python train.py --d_model=192 --activation="swiglu" --tie_embeddings=false --init_std_qkv=0.0352 --init_std_o=0.00495 --init_std_up=0.0352 --init_std_down=0.0035 --decay_fraction=0.884 --batch_tokens=[8192, 16384, 24576] --seq_len=512
Each number is 128 + 32 x the weight over its row's rms, rounded and kept within 0 to 255. Layers, rows and columns count from 0. Numbers have three digits each. The size before them is the row's rms in percent of the matrix's.

# down: layer 9 MLP down (transposed), 512x192, rms 0.0306, rows 26-71, columns 96-191
# gate: layer 9 MLP gate, 512x192, rms 0.0914, rows 27-72, columns 96-191
# up: layer 9 MLP up, 512x192, rms 0.0914, rows 27-72, columns 96-191
down26 099:145069178139085136119121094137096070101118164096125176144178141162093135102164156171166158102151113143153113118188068176149125176117121105135126085161127106111108185089120085081085196140160162185109154120093132124183152122140104138073125174145172128089135116126123119120148097170102127083
gate27 097:113127110111191084172173112125090167111143144135168116102142109210112168140114085172145134140114085138131116144165175148109141160175109200180112113098161110143079149139104118059162114100143080151096134162141171153131096112107135181176138115157177098156103118104154142196129111107127087144
up27 096:103187166150118177136134156103104119114095064143095130108119111117099175105119097144088167147176080113057111133116197161138142115161120109112133111094145159134135119134114118062177066144128151118162140124103230149128116137130130148122181119104079103108156107072140208144126134133145132151
down27 095:156136108143132116057133085124088123150181153135084179114189147094179099149112076149108139113143089168109125208103106107099135147106105102062119106115064113181105108158180061182160105142115183152129132058138089116143145147096061141090156136082062176076114125055102134119121162090084119194
gate28 098:124129164085144125160106203152097122110073157136124136107112055121124145142064119124131109169177107044100123143089070113102131081150151053172105135109191130137110133080184117183098041122167197083121153136114166132139143150105136115097162168143139128101106182112161094121115181148131092101
up28 098:072157128155100118144139112089104121112117113123044148154185137130142204065137121089127170170112153138152160143069165133165095134140089157138094155168166104083123142158105122119152144111090126121143127124097126158197141108171168157105129132180115126154166089132149140114138124130108080164
down28 099:123189130124079158117061174130115148062144156122135100133137135152203181072111101173184077094198202082127142133114132117117130126160080146141156118091116105113133085123165070078121126075177125134164115052113104109149189115120185099157130054111149136134146133120176148153136090166154129179
gate29 101:100164124065118180159128140174179158134175191169152149078156150169149170179072140117151136128106165150130154135158178094122115118131182131112111147065131140157098144155082165111127114190054120128175121089145160103127138124146134162171083152163193111140150126145097148140145173149128038116
up29 102:194126140101128129125150134093113146131078108138082110167214203160135122112127104169049094077115112150133146142178180128199122115127107123093157132103083126154147146124086117167131123099091137085108101096166120109103167074170102114149071112086168115093119161169118072134087146055112157118
down29 098:144078129130128167134104098093115147096120169051115060091181118170165143140127116160117143076153139111094202137097108138142136072151163126149107132163123074119146117049080092162176120124132118163102126088146133182092119161131081075104143167153128137109133076155158096179093103114155079130
gate30 101:134067123082068130111071138109201172135063123098144132102167118127155112137201103132156102150116168147110092129144149088135185145151121153097156158101079130019164097145103167181156137127144150113160140059126135130161101103091145076132123108156087155126167098105140085143106140138165144113
up30 106:095110143104119132152158212179101160088144144204125147153157148125168141122126107163136121116152168141153110082110149098124159126112152146208135142228133155108158142150159139143155120126120153124158144153160151102115186075115112108153115130132178190142158078094085074134087131145144178139
down30 101:136131101163126075167121181085147099143104100119079167144100139147096125112161116127158151145184112108081181137174135100137092116146084173102148080110128127138137067143150084156068145143197095144031094130158089121143153162092167121070088178171127155097083115110133125147181105158108144149
gate31 104:128136123115130085102118106109107090128068129117141156154195165135142126125137108086110117165101144112089126172147160109054152174155155084107093103156188076120154116113091050100100104142142126141145139095128196134167125136174171098158133110119162126118173149138128118140098101112158120153
up31 099:130105119180101129125160123089131104121142166088125096149157136108120142117097139120095109129107098130105145146049154116109109181136156129099154169105212101108169090135146091131119078147134089073061159139125140094110136166135161102118189167104112090160182169171148184146139080069153162139
down31 100:168087136098134122142162105091098111160164125148147115129134111110169100125147103176139150131136119142148061130139177103153156156097189098099119081147159065142117186133129136126102162155096102139073115111099157161193121123157103167181105122176106120152138072077197077082085109115091086078
gate32 095:105150158140143150179108079074108151140100145174137178136195155155118135132037121125127128111124127083118144110083090195110115106098147161150128125079145116166039095072100159116122023146207146092046115139095161108099082164154137149109070160147179150115128125151186165151128149137100109193
up32 096:177125120145190126130133122158049136168153162203098114094134092143122094146136118100118203140166133054163057095121154110073090161120136133088147170156155110087122087130105138138077156136097121158118137105108163177096094133138143132142100102127139177113155202119163174127102139175132153129
down32 094:110124048140109088101155093093146114110138102137142075105128173081115159126102177145131151138104179169179121151111124100198138148178118112150148109152177130112113134186088184094180169109139137147152120146124194145117169081143086120133141167110048154102110130154116125133075166230102119167
gate33 101:092161110112121115178140192111133085138123168191096141148162076117086127124117155138140092148158186203064177090156152163082115084136104084093103137100191113130130153156149107137109073115157148087086130153133202146129115105111089162090123152117101101156077199115131073086159147123157100181
up33 100:037129123163061098130088152136138109169171094135064109144107148163164148106173137103145116164135109118105225095089157131149151050124173095137105131149113145116153145090150079091168073037071097101095118098155139140149154148135163140147134143159128100086148103120121041076144148153143115127
down33 100:117122099120105123190113143153165123152074076123088166136134084170196178159127137187095125173137132112103170176125137118144157124145151137149123131131140097118116124172158114141150097079136126136111138173176097121189142152076106140120106160127167117190156037130052148090138081149093084106
gate34 100:171186069134140132143155123147110152132185146153226148172071141152125067131175114122092088129140132129136105122136124121128102101118089166117162076070098126112097174137107166088151094153091112087144163130106116137073096060086181049125107109068130139155149091124112149164130160132152155114
up34 100:155199118096121135125142170111122081057095100117113140155134110137115100132149142096121128126159187100150107151117123150121093148134161102119138112149117112154157081111156162118160064125114175135118219090134115132102162190221117104152114090134157122095113108142147126124122125119158119122
down34 098:132234116156130056095146133138184111157166129092094108113113109151151127094122139114127110121115115066249086130173155167100136059124158157127120137104096143142134091158124150167106168136144112147122113083116081130090110039145089058131126138151136114112136120135106216134167136139103159180
gate35 100:142080136151149124118112131137080149081172196116087173143119101094158114095125112142099131156169098084149139149172140114083107105112094145102083093187111090094122143103147114101157201089132185153172122160115152137158175090144148134155172119091097105111173074163135112106100162109169083164
up35 098:134121087159134173125111118075129114074093145134090146126108114140131119124087060188131062166162141067201091116187168189115159164123136151184127065163163081109120149121114111107130198127129096139132091094141114123148104134130104116120149111099103072107135126121179100088162148104126124159
down35 102:113189115159155112155125119105125103095121177122121079206151103111146125165122123123135213179133109123107112125106158107039187194172135122115189112098091091096145138120087122129135157196125177122159127193141111126102194133207142083136087172152113121136116146158130119041156183113159129115
gate36 091:107187165054149146147132142075158109183142111071140128100135165118131175129171144134095083129119172162111137078128153079071150124110098090141092090077113088162125117167107144105204126177119090121122170141149168124098173119156151121048214145161144089111138106134118149176149141059110101146
up36 097:131122145143141137163166089163188135175115086145124146102189055131140156196080123041107178137089127137088114136113125170106104133119064154098126138158148127119177104157104118121118124137146145085103109149134164184159095106131174098185151158126119141139145142136205133137128153112071118092
down36 096:122140132122129175086120143099122139125077099143111165100162187129141167138114145128196142108117157107137111152222174154147173104117101110162109145094093082094084106138122150125130140117146134104155114158129081148110095166125146076120198108098127080121108150171087131085176059143081134197
gate37 101:103156149127150139174111129161147117135121130140117159140095158158150159148161114166122182114050176131116136176111139150172136137109132140124031103147063143111138134086109137115152132173112131138082187119070152160119086085082167061139144180144123047099157176100133132123169177164109167153
up37 099:107148124195088119098081079079122137136189102093106114094114133139076107129111154128141072160110142086083130131137145104110142147148130116103100129066121165116146116083196098070126114195154079079116091089099092107161161121167144103140070078093115133072124092136182139171165117146146152179
down37 098:158123143093173184155143116127143133031124193139129202156154187125138129129137101045141139136138127148126114111073152136135102148092149208150126091110103095145094124078111112175098124103121151129109170102100111113160148105124117102148090080155092151151134150193122113167105239113082191028
gate38 100:117133131086145080146134158133156151125138129142159117078124149162094155148171085167089087124143125121131146193103130126097145093110088071074158094115117144109092125085171141193093096148159106167136075154109155104145135105161114098106115099148200195112075087110091075134122143090141084099
up38 104:155133155122163115108155106144133091179108109176123103157132111053192127155115115152112085111153139154108115112146203099149116101209139134136138155115119145167146165173137079120164181194146189135118149168148135109123108148150132176092096096121107069109096107153100096130110115180147144134
down38 102:155089090086137138096140117143072130137061109180134131138144171131117127134133153146107147158149109096066144123146083173146135118120160153126160101131095194137188132123142135151136134199093127137175058169119147171147160143157064189040112097145108113084148142098149120145123190134140098126
gate39 102:121132164121083099152133121113131153142169122127144170137130084105160147142180138144181092065152107137162121155130136089109140129172084171185120063101089170062164155192089115132151153144129132133166112128065102156150095094164148157141114132102140069140157113093148183158210071137102125113
up39 102:176153132149153133036118159102087105052116132139102108148117148133110129128127129141097163078173121169118127154144134116140091146116134119149156199122111077144116144071131151101102110126137173114099074080098138118133125143096140133137160117185137184197161127108133110155048156165067180133
down39 100:128132062068154082140135105099076153127107131150069105134107143145098115129094141084120122181119181107086145109177138139140140171094148092167057121098100085144114127092113142150115174185134121138095148109114077085119118093160182090168109102108113162122147130087182112138085119124114153189
gate40 101:116123174159182103113150138121130069153131147101082137107107061103131140152111086080099106159095144119107134159151083084111089139207106103173134086058104149130108216132117135160127163125122067099120179148143081097110163170109108142081167153105163111105083131136100112144110108121163145148
up40 097:204101138113133110108140090168185164143079160163133131110209073138119191143123110095102153141158111184100152097126102133177113129119197108131096164067112113141071119175123116142135129147121184160095149099136122155169093071185084087132114181109095127099167135125110115086092135106137073129
down40 101:144166109129149143141127143113118125182138159105140163153100173087125110153123133132123133096120122137067108113081157168076180128104114105147130110127122167136101154176119193134094088120136100114083191069173187088114115135129154180185171071164145151090132081164101126142131109148176153132
gate41 093:123146108099123127202143174141070097127103104143109109106091063169183138151147143079140103148111138129100100078148105122111093173109104087130108136116150189126122150159132133132116150196119136143135139096142115121121115101201095148151102088097122068115128184061125037148161093109156146147
up41 093:129115070113084119095119107095066119079122090120138103092096133189138099111152096172113126151125111118080145104136117106121119161101114183089104125135097109124142132144160097135143157134104119156177128161113165091098083113188159122112068139111094146148187154116114103145150128067127168094
down41 095:088129175110131131144139054148157149129122138173099172118145127052134219114106118116111102139065164227071138155126164162108094101134125105097129127165176080149103110112086144117113141129121136068113114060126088156134154149151115099110108161121103132116129167137150192149110176102132188108
gate42 098:099129151108117165132127129135085164139107163057130140117176102150096122113139148155152105195178072145102113117167132131093088167089131120102133127127084129163116159125121136182176089114125108194164180098145193169171157152140087110131122164065108173090125143126129127204078106110153159132
up42 095:091164136115109110081162159088155111131112102100084174162087129122122126131180174179064156133136092174124146104134143142138141139097109133117144176180255178136142099137130162088137064120157162125087110147089042121120162147129094086138126087161131179113107120086152115100127111149095145122
down42 097:085181128183075071086097088145100132133111147133074062168112101120166196094152155083063096077059114103135096165058153148047130141150123129156113129067182159193169098197158141112144144136126130097153128125137106103138081177123149160139119119127164096117133094125134134099126109113137134094
gate43 101:137108111148144121126124117187108125068200177097177161148119058151105157148126081128166125107152156165096069090046136069156108150086127131112074108096094148118177168139154103120168138116071102176070161083119139133142087104123087088111092157127118100183119106118109083100137169152183088138
up43 109:095126137140116159120117162110148122123140159189141153172140123109115171104104170103118097098079142141082132128066169117099110086143114106146191121155143132090096146142137185035146129108059081144155080152099156188083110090136142156094109134086093120107110134126128101073168123151164144100
down43 102:111160148102099126096100109175121119139120114191104139131181126142183119130064194081138139127144118128120155139114159097123136104125162173153153144219138123070104077132080120093133060110120093157147122117154080120078054101095125158066117083105112090155139146124120124106177131098139137155
gate44 102:111053128097246133100149163184113082141109113133113085127106106122106128112084143136154091147080191170147105162125128152108160161137113123140194114111103102147156092085070041109101094100121095110118154106148112166087067160120162153171088133145125134094112094101110122209127070143184132087
up44 101:136130122194099130171165092109100100131180097151116114133157086116120043096161102089118141112130100066047132103129113118127156087130092153119121150179112134124157089113101088115146147121141109137118115186142166165139142084131146129122126188167162068081176087116158094136126134134087144135
down44 101:099138121109164141149145160144094092091168148168116125076082113135140095126082131126149076214123168127108107134055143047089135116175137101143143120114153081120181171083156085068081120146059182132147098133047138094134130096065099143127102165163149153132176127123082108143147135191086128143
gate45 107:141141156158132210150091144127155109118106161194116145146151076123107134119117176120122150136169124102110144099144114164093133155157111107109119170116085143090153180137149120139142198159149129122058131111157113116137137125140120158111114033090068140123160073203167162163081096121106140176
up45 102:161207143133127167135076100132103122091133076166130127087125129117139141136166092046172119130125147151086129136142082156153102131144168159132123145122043145123160119085140134143088146137125111151131119123104138162105158146122110131150097104147064129121127153128134132127076107152123153116
down45 102:118111202119082100154179094085171125076132211115128125128116146068098122107158142102137117134168063116126123143157152180136179145081151086124131104112090060100115130137121132112156122152176096102096116111130121115108109114112059162117126122132151130226137149161154141136121109156137147126
gate46 095:109179146108158159184108123101190111141169127206156151097158123122116145092101130125082076079115156152104146101108166150145062063100112100091156083087137142150095178133150100143121123121115173157155164079123157094174118125123102079119130062092105130125170162118103086141101180107116106144
up46 101:171063150071184103155152132142121123110101161118123099134131134134159181165142182088100087143141158052147145143177086140119132096108122148188122156176112105153122097138161078123158170114121150122061147205188107140120108117101070167179122180140104116135107135094144145145135106178147154163
down46 099:150182145000140090162081128143124078149121101155128088179116141089113121135103157075148078151140139125086164096139105128139161110106078140172104129116078077162100102148150171090131087100124116091117142110145192079139118167125093124126127144104123133134142075107102136143140145183098176148
gate47 097:130141129132104146102144134098109109102102141102092088187146173156127172137119159105119145179146123101106162146125121133120138183126169101068069148123128109110162132108148126179113192132093151197135167129201085107147144093149092167094141114113109132076153140131058145161127117106145153169
up47 099:119113128152097134070102136160144119076123124189070198181164144131098163132084119116094134122125102132114129187138099135178105145124113155072183147141173179145152096143191147194095133099141145130091129135145109105098173097116155101148145114109098134084126147139092131131139133107151147134
down47 100:132172091129102130112109075081130178068114116092159096169111060119099120089142168190168117126112172142147225158087110092168146090180134122111121103121081169091129169165121129119063109165135100116114094141145149084120120141099123177128161110140105152074079140141153090091171129076107068162
gate48 098:129109177108133154119131156071055094140123183111099133120129150132152115096112132121128101102081146173166174118111102116148102136195164165103159066155170172158104121066161077085080161048081144075171110154138191175111134132153106110118118136105159085174143097090101124064139217167142094150
up48 101:116169092150132130139124143182046127110115077107155151134187133166185107115110133100163144101120147126139141103036153128146100076181152108153172107121101127114095153120171131125165096191095102086156081135083151161123140100139120178178122145104065167132104160096051125080141160187109176149
down48 102:152166117099143129089173119131141144175105139111098094138140163135195135124140131111142152142113177111096162179156162085152110163176082092102121146142090167122129109164124120178132118142161178129099099125161092103161170091186130125122115152130149166114156161173133186146185128108098121122
gate49 098:122131112087203163163130093149139065109153195101116094151137147114105193151091165131100160182118101126079132086174168127135165129124129129146064116140059149107158175127159091193053158145117126137140106114140152117140113107139173136097158114133123073092120146096155096141126133136101125135
up49 101:119085109086117126148070133116104084114090095119172134190079127182094179117147128117160146084128117182137158122113096086102103160074138170065118197189113161063056114144127179148141183145075078078123193103152148106124113082100185100097115123150123105120114095105076093152110099113140138111
down49 097:163140122090146149056139134139155074118174096122113173151186150162140081145144171094080116123165100153104091137154128121107169193089110137076095125117149126117140128119061117164099197066130104146127134110124116101120077079092142144122123128154135147111131086096111108125117163122108106169
gate50 099:136131168059132123130094136144062107108138107112157095175118118176132083061155169089130073159147120164118175088075112138136110078144078076103076105195112151144143212166143129118188156138165093130142141100077119149147152110092139173103119118065105145099111159123113120123154078139120138141
up50 103:125121089179148095155155152129113114148143114151146150112122065089106168151129080130132153193159177145204110122214132133093111081165123129105099159094135109141134093085127107156140108124117117163078160127115123126091098174173142122099139179094112156139155167127166140150141139120144159112
down50 099:136071142153167148132164099173138094141094125089167201126133130122097146160091140127172142104169106144047106180051140126131102125110120105091054180143092176167101102123149121125138091098137109138148139177163129105144131117155095140105121083111153128122152089106136154113138188135151182148
gate51 098:127194114188118102140139095099146141172152124141168081063137130119122152165098117171151115109141146142097160129168085126102114155107130196122175135151167094148123094171076157102048129126097170152069108128164134108094116131113169142104148103106170086119161106167094157138134107112118173143
up51 099:158097108114075145135196183054135142145126105117111116148154113126168127155094154105117066127096160073148071129136112148168102157128143144153146107140162199116079136180103113093162079128087098110163095112161151091139159123076110121145125156141131122106117123183144171126131138139106036117
down51 101:095110085181132139161196157145135176116121189164163101115090119098141133116150088099161138093124124087156099136109121131150133153128116116172176124116118135114164131098149155149166103110143104114134151130151081122121075159188117083189136133163159094065111085109142105222141144067128091127
gate52 094:151179172084148114157105169131163105079130106080107078103165133162133164102088099135102135160121123140057165160096116117158152135091162116137120140084112147208127137100214154101140145169097119131123147066110158125158100066140102120139092174181098127173116165138089133073137178126155162110
up52 097:090045113161037154104136163128153123115094095140154130220159139096082128132135175188094121085177152141119082135140127219105087146157158123147166124111179093124143109127169168153129090081073190104130088131116154100109169130100116114096119109156145120140176132141113137128172091082143095135
down52 095:072067172148175126135136100130077127140191156117121118121102115101161110132157131150082140154134172170098149136117091129147101147072106121093103083104160124154108120139132082110101165187111146111088076108073155137078130086121094157140182089124132115129128113106127177127147116104151123087
gate53 099:150141116132115154106164076138121148103146088154139125166137118142158103168119116082124098121084115163116119092042166158100187091105098145140146133129148077155075123091112114153177121149129162108093126158121217184108156081133104092049126087167138128144077133116166109067120111159143065132
up53 097:103093150107130160121130120120094129122144089131103131181136141162123135109141099129141135174115132117158161073098088105156119095165084129134114123162098156140081136088113132171163158162180087105179134099112154180134110117104091109170097202124128121187047098105088085163158112085154116165
down53 098:167100130160122115132147087105112112098090152140107106125095142118147167131125143125160155043191128125065101152154130117097093116098151172162090137148139149057156153088127100117227159149110106139098133143189097107092158098132139147160093147140105123102158081105086154125057143134157135125
gate54 105:134135131175157142108149082068154147119031127118172133103169161120114171118148128136130059188147126133166135147136132068104062154129084131117107172156100132068077111136204126088084161060129101148167137138142167152163133123153165117131163127169117102123103091110125139140092126163095090198
up54 105:167064164075121148127091142125115100168160162124126128137160110088123135197195116203127130122121151092141142135171162158097095172110201100170169158131149107113069117170126141136138119106118134097113126075111114075093122203103156096029144089152171092068128146159134086120159144130173129093
down54 104:115098170176088146121134156136170171142157136052210089155116134129120150123086080195130160120153138103139112086049148064120153195113148137133122152123101102130070092147089169160197158125100130113151170118146169135176089147124093071141142132123125090120120129133156127083068152188166082200
gate55 099:149088141111102124173155135128107154074094140191148105117070116192064154083162146148162124165159130173099112133164117114109180118121101101132135114164122144110103105170107109141169168121098158093105191222081101096148136117118077131175063175093132178134127152078093115094196062113100162187
up55 099:145108183153095113096113134131083123136109148112094078137142080170110073143113128178087161126122148090169128169098171112129080105111135127183125093126122121102152161078118160139113166082097113204175095077078193152148146084158133153160121108075155137099145137097175133095095158143093148067
down55 100:151121104097136138168172094122139086087110158135150155066179162103101120145149095081133114090155110128100195152188125147162112113145125234147143167174107150089127133169132117089104156165143157074117091190157093102131150123096192069115174064131120167142130125110121118155062157109101110108
gate56 095:126098086069167152141155157129117065112108146129153121091104185157154104155135153124092075142155122150139114140148167184142145143161109153142145155155156091103165099128191103153093120141126140128161170100130161116159131116137133160147132176147152136178083081082141196121176100113159043138
up56 092:110154149129177188152154124126099123080103183121160168111088119119112095161073155112154164138108104139183126148098152132137109152149092183141156112122168128159145108119111078075148127097126106166119124121162209165060120115048176123136158120127096131104089173158168165123174100070169035173
down56 092:091155073114058080147128058212123083145133120175062134147086135155126179104135110128094071136184113124125134154161092130125102085124160149140111100115094120112100170115131058186163117110110149177128137159112069118133109097113177163068135083137128103136190065166073111084108119154117152146
gate57 105:146175148101092116102172115136101126133105101107148096090103075131126085159117159124169154174156148095116124163144168075118158202167100132080138088190166124096109071105116124105135050089090042154109201121133074152141146094151150096110150116124098151117080079133191052152097097155093139146
up57 104:086130129147122106139110151160178110109127154156113144127091122086170168103102116089137108082173111117165129092179135136184101139124146181127180106162072074129134168154133123135141169125129179123151092114136203173135099107185183146144106176122121102153167149164092150102133081120067206124
down57 099:089104079200112112067140175186156164094130069106117085186102131087150125166140096161173112089087066062154118151169094077099124160135137167130118140131127100146118090047085127107125133120155115103097181121179104147119159083153079140167177147149161135115143123113118143154137162113068170135
gate58 103:174187185167079060077193107141133108089185105159168174144106089140142116171084191136115092188134137107149105105068122136089091090102140143146151087112120061119169209195096161160144123128146100146083140149110099098169100157145067131099102114108167092097131096112134106116112136111184185143
up58 100:097120096148119122117099189148081161175121120151164108142133078132178107039126169169199189131105126127110153186141164125134177117100083151112180071150097083118094124129125161128157129149103127154097168155117192080091124102064161108123125074123179071133112143130154129110078126104127141145
down58 100:169161147122109096179167128095148081072139115151141104089161110165140121118148118039174130197118215132185107118109115189183149166116171152158148159121088155131163084096144137088143139122115138125110111142082106114130125120073132115099143164120113098190170139093130176067133156103120083143
gate59 102:135175127133112141193178109127106103162177172136169136127098124173077162094114142099152123090120188108117125140181132137152115107120107129186133112193089178195148082139106166145097129138101132132092158109143104081106100111178138118114091192091116119115139151129085133092169152038165118168
up59 105:115143134158167133118130048136137122098110077094138163108116145155151144138116111102099120131103159106146169132202130154153146105136169101186086135123112184172118152133078112145085173095091184168102156078128131121111120079141169077161150135084165113136126158183089126156128152111157088123
down59 103:097118156159111149106074115152079108089151129121057197099117166138113125126078103093101121138106149138100179133145085104123121093115049116119134124219166140106117152138097140122079126171159117143090134120177167095134167166160128054097133169111130130088115085095141112095093078176174078072
gate60 102:142154121122108145152114170153142133144119153077059167134146127105110101107157141082182123183097165091084113123121131122067130113142168108133151189111189121131112126123141150142139161125093146157151102145087211136135106121148140119138155136127146144187126123084133147078076147098096174150
up60 106:135120164141131130092118104155139088064142115196125131101143115084080135123158193127136156114144081178203101168146101163162108126107105242068177167066122106099091089111113109160157127144139161158124158084086155150090104161093132122138139153135024141149152135194089176135154121155108095154
down60 101:103107155121108095097148101065146110149125131128130202150123140129132180181050135125103075089126066167179129070118121118090152154118120152091133153154051065141142102140121173109145072180122132090133099135154165104149116124139124157093111158052071104141175119152121135089097142114143105102
gate61 098:137152096191148113072119153186185167168173097090080112166129147121084172100062104155171132103157122153212157068134073122129122057168124130190158150117151178124170144106159124125105066101089095117134074173155075115108112125147110099137122119104091183094133095106114088063076175119112167085
up61 100:131161168121163177090115200185192158131108113139027133186151101081126072113182156124142120107177144108111136116107144126062134110086051094128154152059100124068135149177151128072102111135125084133165141126084128149147133152136088140075173126172142095149174169108108133087112115163123138149
down61 098:051140139229108156104146096175111223211123126129100096108101118097158142108114065145150128112110137181105099131125143127139144151113145145161130132148138112109127158089164105130075095136161084090156140110185097167135132143184106116024082134152113181076195134115055125113111182132127137117
gate62 110:139173099157079158115116125119119121125116144110188106151087159107137122143125154157084150195111127126120117184132078107174111127110098124122095081131121118174118175121137136110157133101145162152125052147098129186092115120089133128102129098149087086157113112159062147105157184055155136112
up62 106:103136120109132124144052074110158127156102126086088131119182142188166159167087143126132121124128046157162161127167097161208138117132121128205146076175124106084113128131190144106169171124116139115127130157139123083138086112102113127146115096131156137122124100171160144181150129149103118161
down62 105:072176113064180098164108181116209191157079113154128174155078126149162136159111150159164143160136178156148081118087107126165107116132124180118115089153081161139085102109183141116135168116103126143230182140137145076136183114115086084178107065107142080109090114121137192154095163094137174158
gate63 103:134126106169105152104064151126164182170147134146134149128097147122150114179133106135162202116171175157091115160135112176084117159124137221126121136070112137106143122076069073092146162127141133148152161121157168160132128087129139121125137152148194191139137087146128164193094103166098130116
up63 106:134137149201100173157097087125103141110111125098146123177120124169165196117152087128165156109131141176131123070087160074131143122059140141107131122125166142086113097160063113146141105120124132129102066096138149170097120133109131122102098158164189116158105076074129133109115135127093176155
down63 102:135173156125157126109124118099091185113049087100127126065206141151134143137075116138101064125148096100109135110107096136131090125117115116105183142102102115167094115102160139128103168132147125057133066112087115148179133144173166111110116078117085191085085137092067116140145118135124145118
gate64 105:099154110138145115167092078059070169131119088095090128158122113109108182115079099081049075130115082105094188138160120195144162081139111171104128100137122110138143139165156156079119148100138198191097127113081149127168102103164116119105141085103132113108079112127130131118146140133134135126
up64 102:102102173112131187168173154172129096142137117080104113129157101122145180192156117150148124128130168116153083143114159084109089097125111146132133124135120119089110105108095180171198040173106156112173079140165124100095135150107143145080091107143142189145171144102122140126091150164120119106
down64 103:167154156144126159144092163093072135102092130143108106192100116071090115123097130137175114137179104130086151116126149075173076136149100126146096113090129188121099113147107214184147167163138154106108107117099153093105195121147122116167125140106096159158193148134119119176080102126122160124
gate65 103:114085109109106122076142104129086164078165092102141131126129082192083093137141136132108099096139116119160129126175127054165210148146158129117103143127086136097172180100072114110135156137145124086104093088059087179112058117159111114130139089082128131121132098174096112109138147155159163100
up65 098:110135200105142167126077140151111171081132095178101153102134137131090132108076135128115126143102116154090065040163085102084146107098134076086100149122143129130129181147160147106139137156108144103172108133093112156090180155157092161150106123133133124096104089162166078162108147118107145117
down65 100:141127136114115087113124097146129201160142115189098122150147106147184138105126126132062173166148152104158097148065157208122070079140154081141153102138126083157080132103095162116046180135128099182118165093136140119132164168092181099098165129163201093148097172079140111126136215185099068131
gate66 095:186092122133148130102131135097118147116176056165118083193101128184151140119117174116149112131136107113119123089131174082105123216149170124147146095125099120138150134121143200114162071169144159110100203123123104068114170143184111140126158140070143083111097130154141106099125133164131086119
up66 093:074141155138138129144119054156139157096067129146182106131119103082106106095148084110068174091139155133173158127194137164136154079103073110105111145131144131089117122083154089111069174129142141117108082128137190198144113114146152099126142094152124114106160160128135183161107146116097153134
down66 095:171152150099081131069076070174151125128165110147114089119131141135132158135119147073108138096113086143196205104116119095156130103101139115050175091096174133069122125124183123131143145112115158140089131115178079158100100107115133073153157150178099153139129094093113167108178093107163138069
gate67 098:144129142125077049150077130095105097219155153116104087117098117070108089137132104116127155135106095105110129093113119107156116098122117133138147121111144180145174102096180166140091168096161150112178154149134146107118097133103117154099088091076116106152195151124197133175139136108103061127
up67 097:146144140166152116059129113095124147143120209143105120101107100103100116131154178127141146137068139117116064097103185156136137060140099213072156140119102186153148095071102110115104125096172114131102108091132100132135088174065179110193075116091113099118206084122142094154109104082165117110
down67 100:179128099142151111125172131132141112070138125137062157128099121075099184140099165100072120102134088135130096150133064102157187175162134079163148078131182156128120051138147089073138157130173147149164149167138116158138135086148121107053121130163096147126093104079132087124102110140169128132
gate68 095:152129116087155077082184101120097133096115174128176089177129173170145132098127105097124111139060152164160106150099127089132145137107127174139112127132132161150084099144071137139210127115139084176098093125118106076128092127106079129144152074116133122155172067159074118091130144102154108083
up68 096:108105152145123131173162160090105088108126210123098165092129129174127120135126189115217200164158107140168093180142138156118139160138109155115104130142182113062142152112129158124082118129168078120157183160171235099110146154139113158142095124155147149077132111125136182118114126073122145075
down68 095:120109125119126092137114129178172144133167135156091142150129126119105095135114090106116152190126096125214207149118154113096146076141209128149242109129114105150142152121155169113156092112182135112090127138136138102193160148165126080084146136166148175101127165143090115137099117130190136066
gate69 100:071112147160143121113156123100106132128108197051127114048136111126146114114157170176133111072133126136136173139122159141174124142097119173110153102122069149157108150103051139082124167121148119114117139119119075111206090158139081132087173139071137137089180119137174120110168156081151163114
up69 093:093161137146144115153169144110135164138150155109094131148172222183114160140120132116056151149090154101178135200139051117157127149132145053132181055157134120177114123193086134104112102141153103079113105173125129164142111112178119139121097113148115116157105124117155128157126063130128077150
down69 096:158120098132183127208182090129106146141100129119095124136203134173154081136113120138113191139127122132165140076083109073142135125118128145158123164142130127066089125166117136124119110124237072131167206111213141108126110116146138169120174110190055158088154193124142128125113110095162063143
gate70 097:110138170117108096161135143134119139137144148190136153193203169129132123124141165138105097144147134113098063184102058143173130122210080128172049120128087154155122165108127128116064134086133154113079121156165131157173098140185067155124159156164151124125100120088075150138139119099163125120
up70 107:180183109164095157092121177122124111123113126104109156180155222124145142136092147198129120165072089146111172081165136109142110159170088160129107136092103170120148150096096164117138106114191106100135154128144198124166156142181158144085186171105191108103153075134162125127101056119115103058
down70 104:110168112154142144165124139073150177168048114089158159108148180148135181152130139142163107071099054139128115131115147127140152166129087123134138101132163114125188117096094143138161137130179137084166137156116099113142120153157189159166203168049114139101144127147171124151172126149144092101
gate71 094:139140117117148125111159091117110137135058150032107122181128132163241124121101030149120101155168101132142193105157080151145130164145132158154138096102096091132117119149121148162085107145095094133166164118182119142122119086096078166168118131152180105141153130143076164143092158126116059112
up71 096:117102129116141116098122143125149131121146153129101109065158182081112137145138155130140138047089107099149122097105179064097125095152107138127186187174161114099079095146139053135116103089147108171166192133099126124120086142154162140104079159132096186113071134125133124187139148113156095135
down71 096:162141125127128142076136149170126121113096111112172139149179117166052077121114153119191134131134111100141135091120142095139093097092097122112108192119100123155115192139170129112065112127158190154087138137182142102161076102132148129087176147068223088214115115176148139122020060136096141130
gate72 102:124145094112132161123115087111128079099116113114122104066117099055125111136177096080106128207104167100153107146171139115106171124047134161142157086138168134151180142121171112118125126137121139107121154057182164077096070141164130071129093137152180101157142153086106134188133106124103155119
up72 098:140135127126096113110128106096193130150112090158199161174093165147219097116122178115101151142085179151138143139122140118137108130173059121091115074193106138142131145147113149166101176137138146099174107160167101161160113076107165145137140154104132095122150081211080142169090133129120084052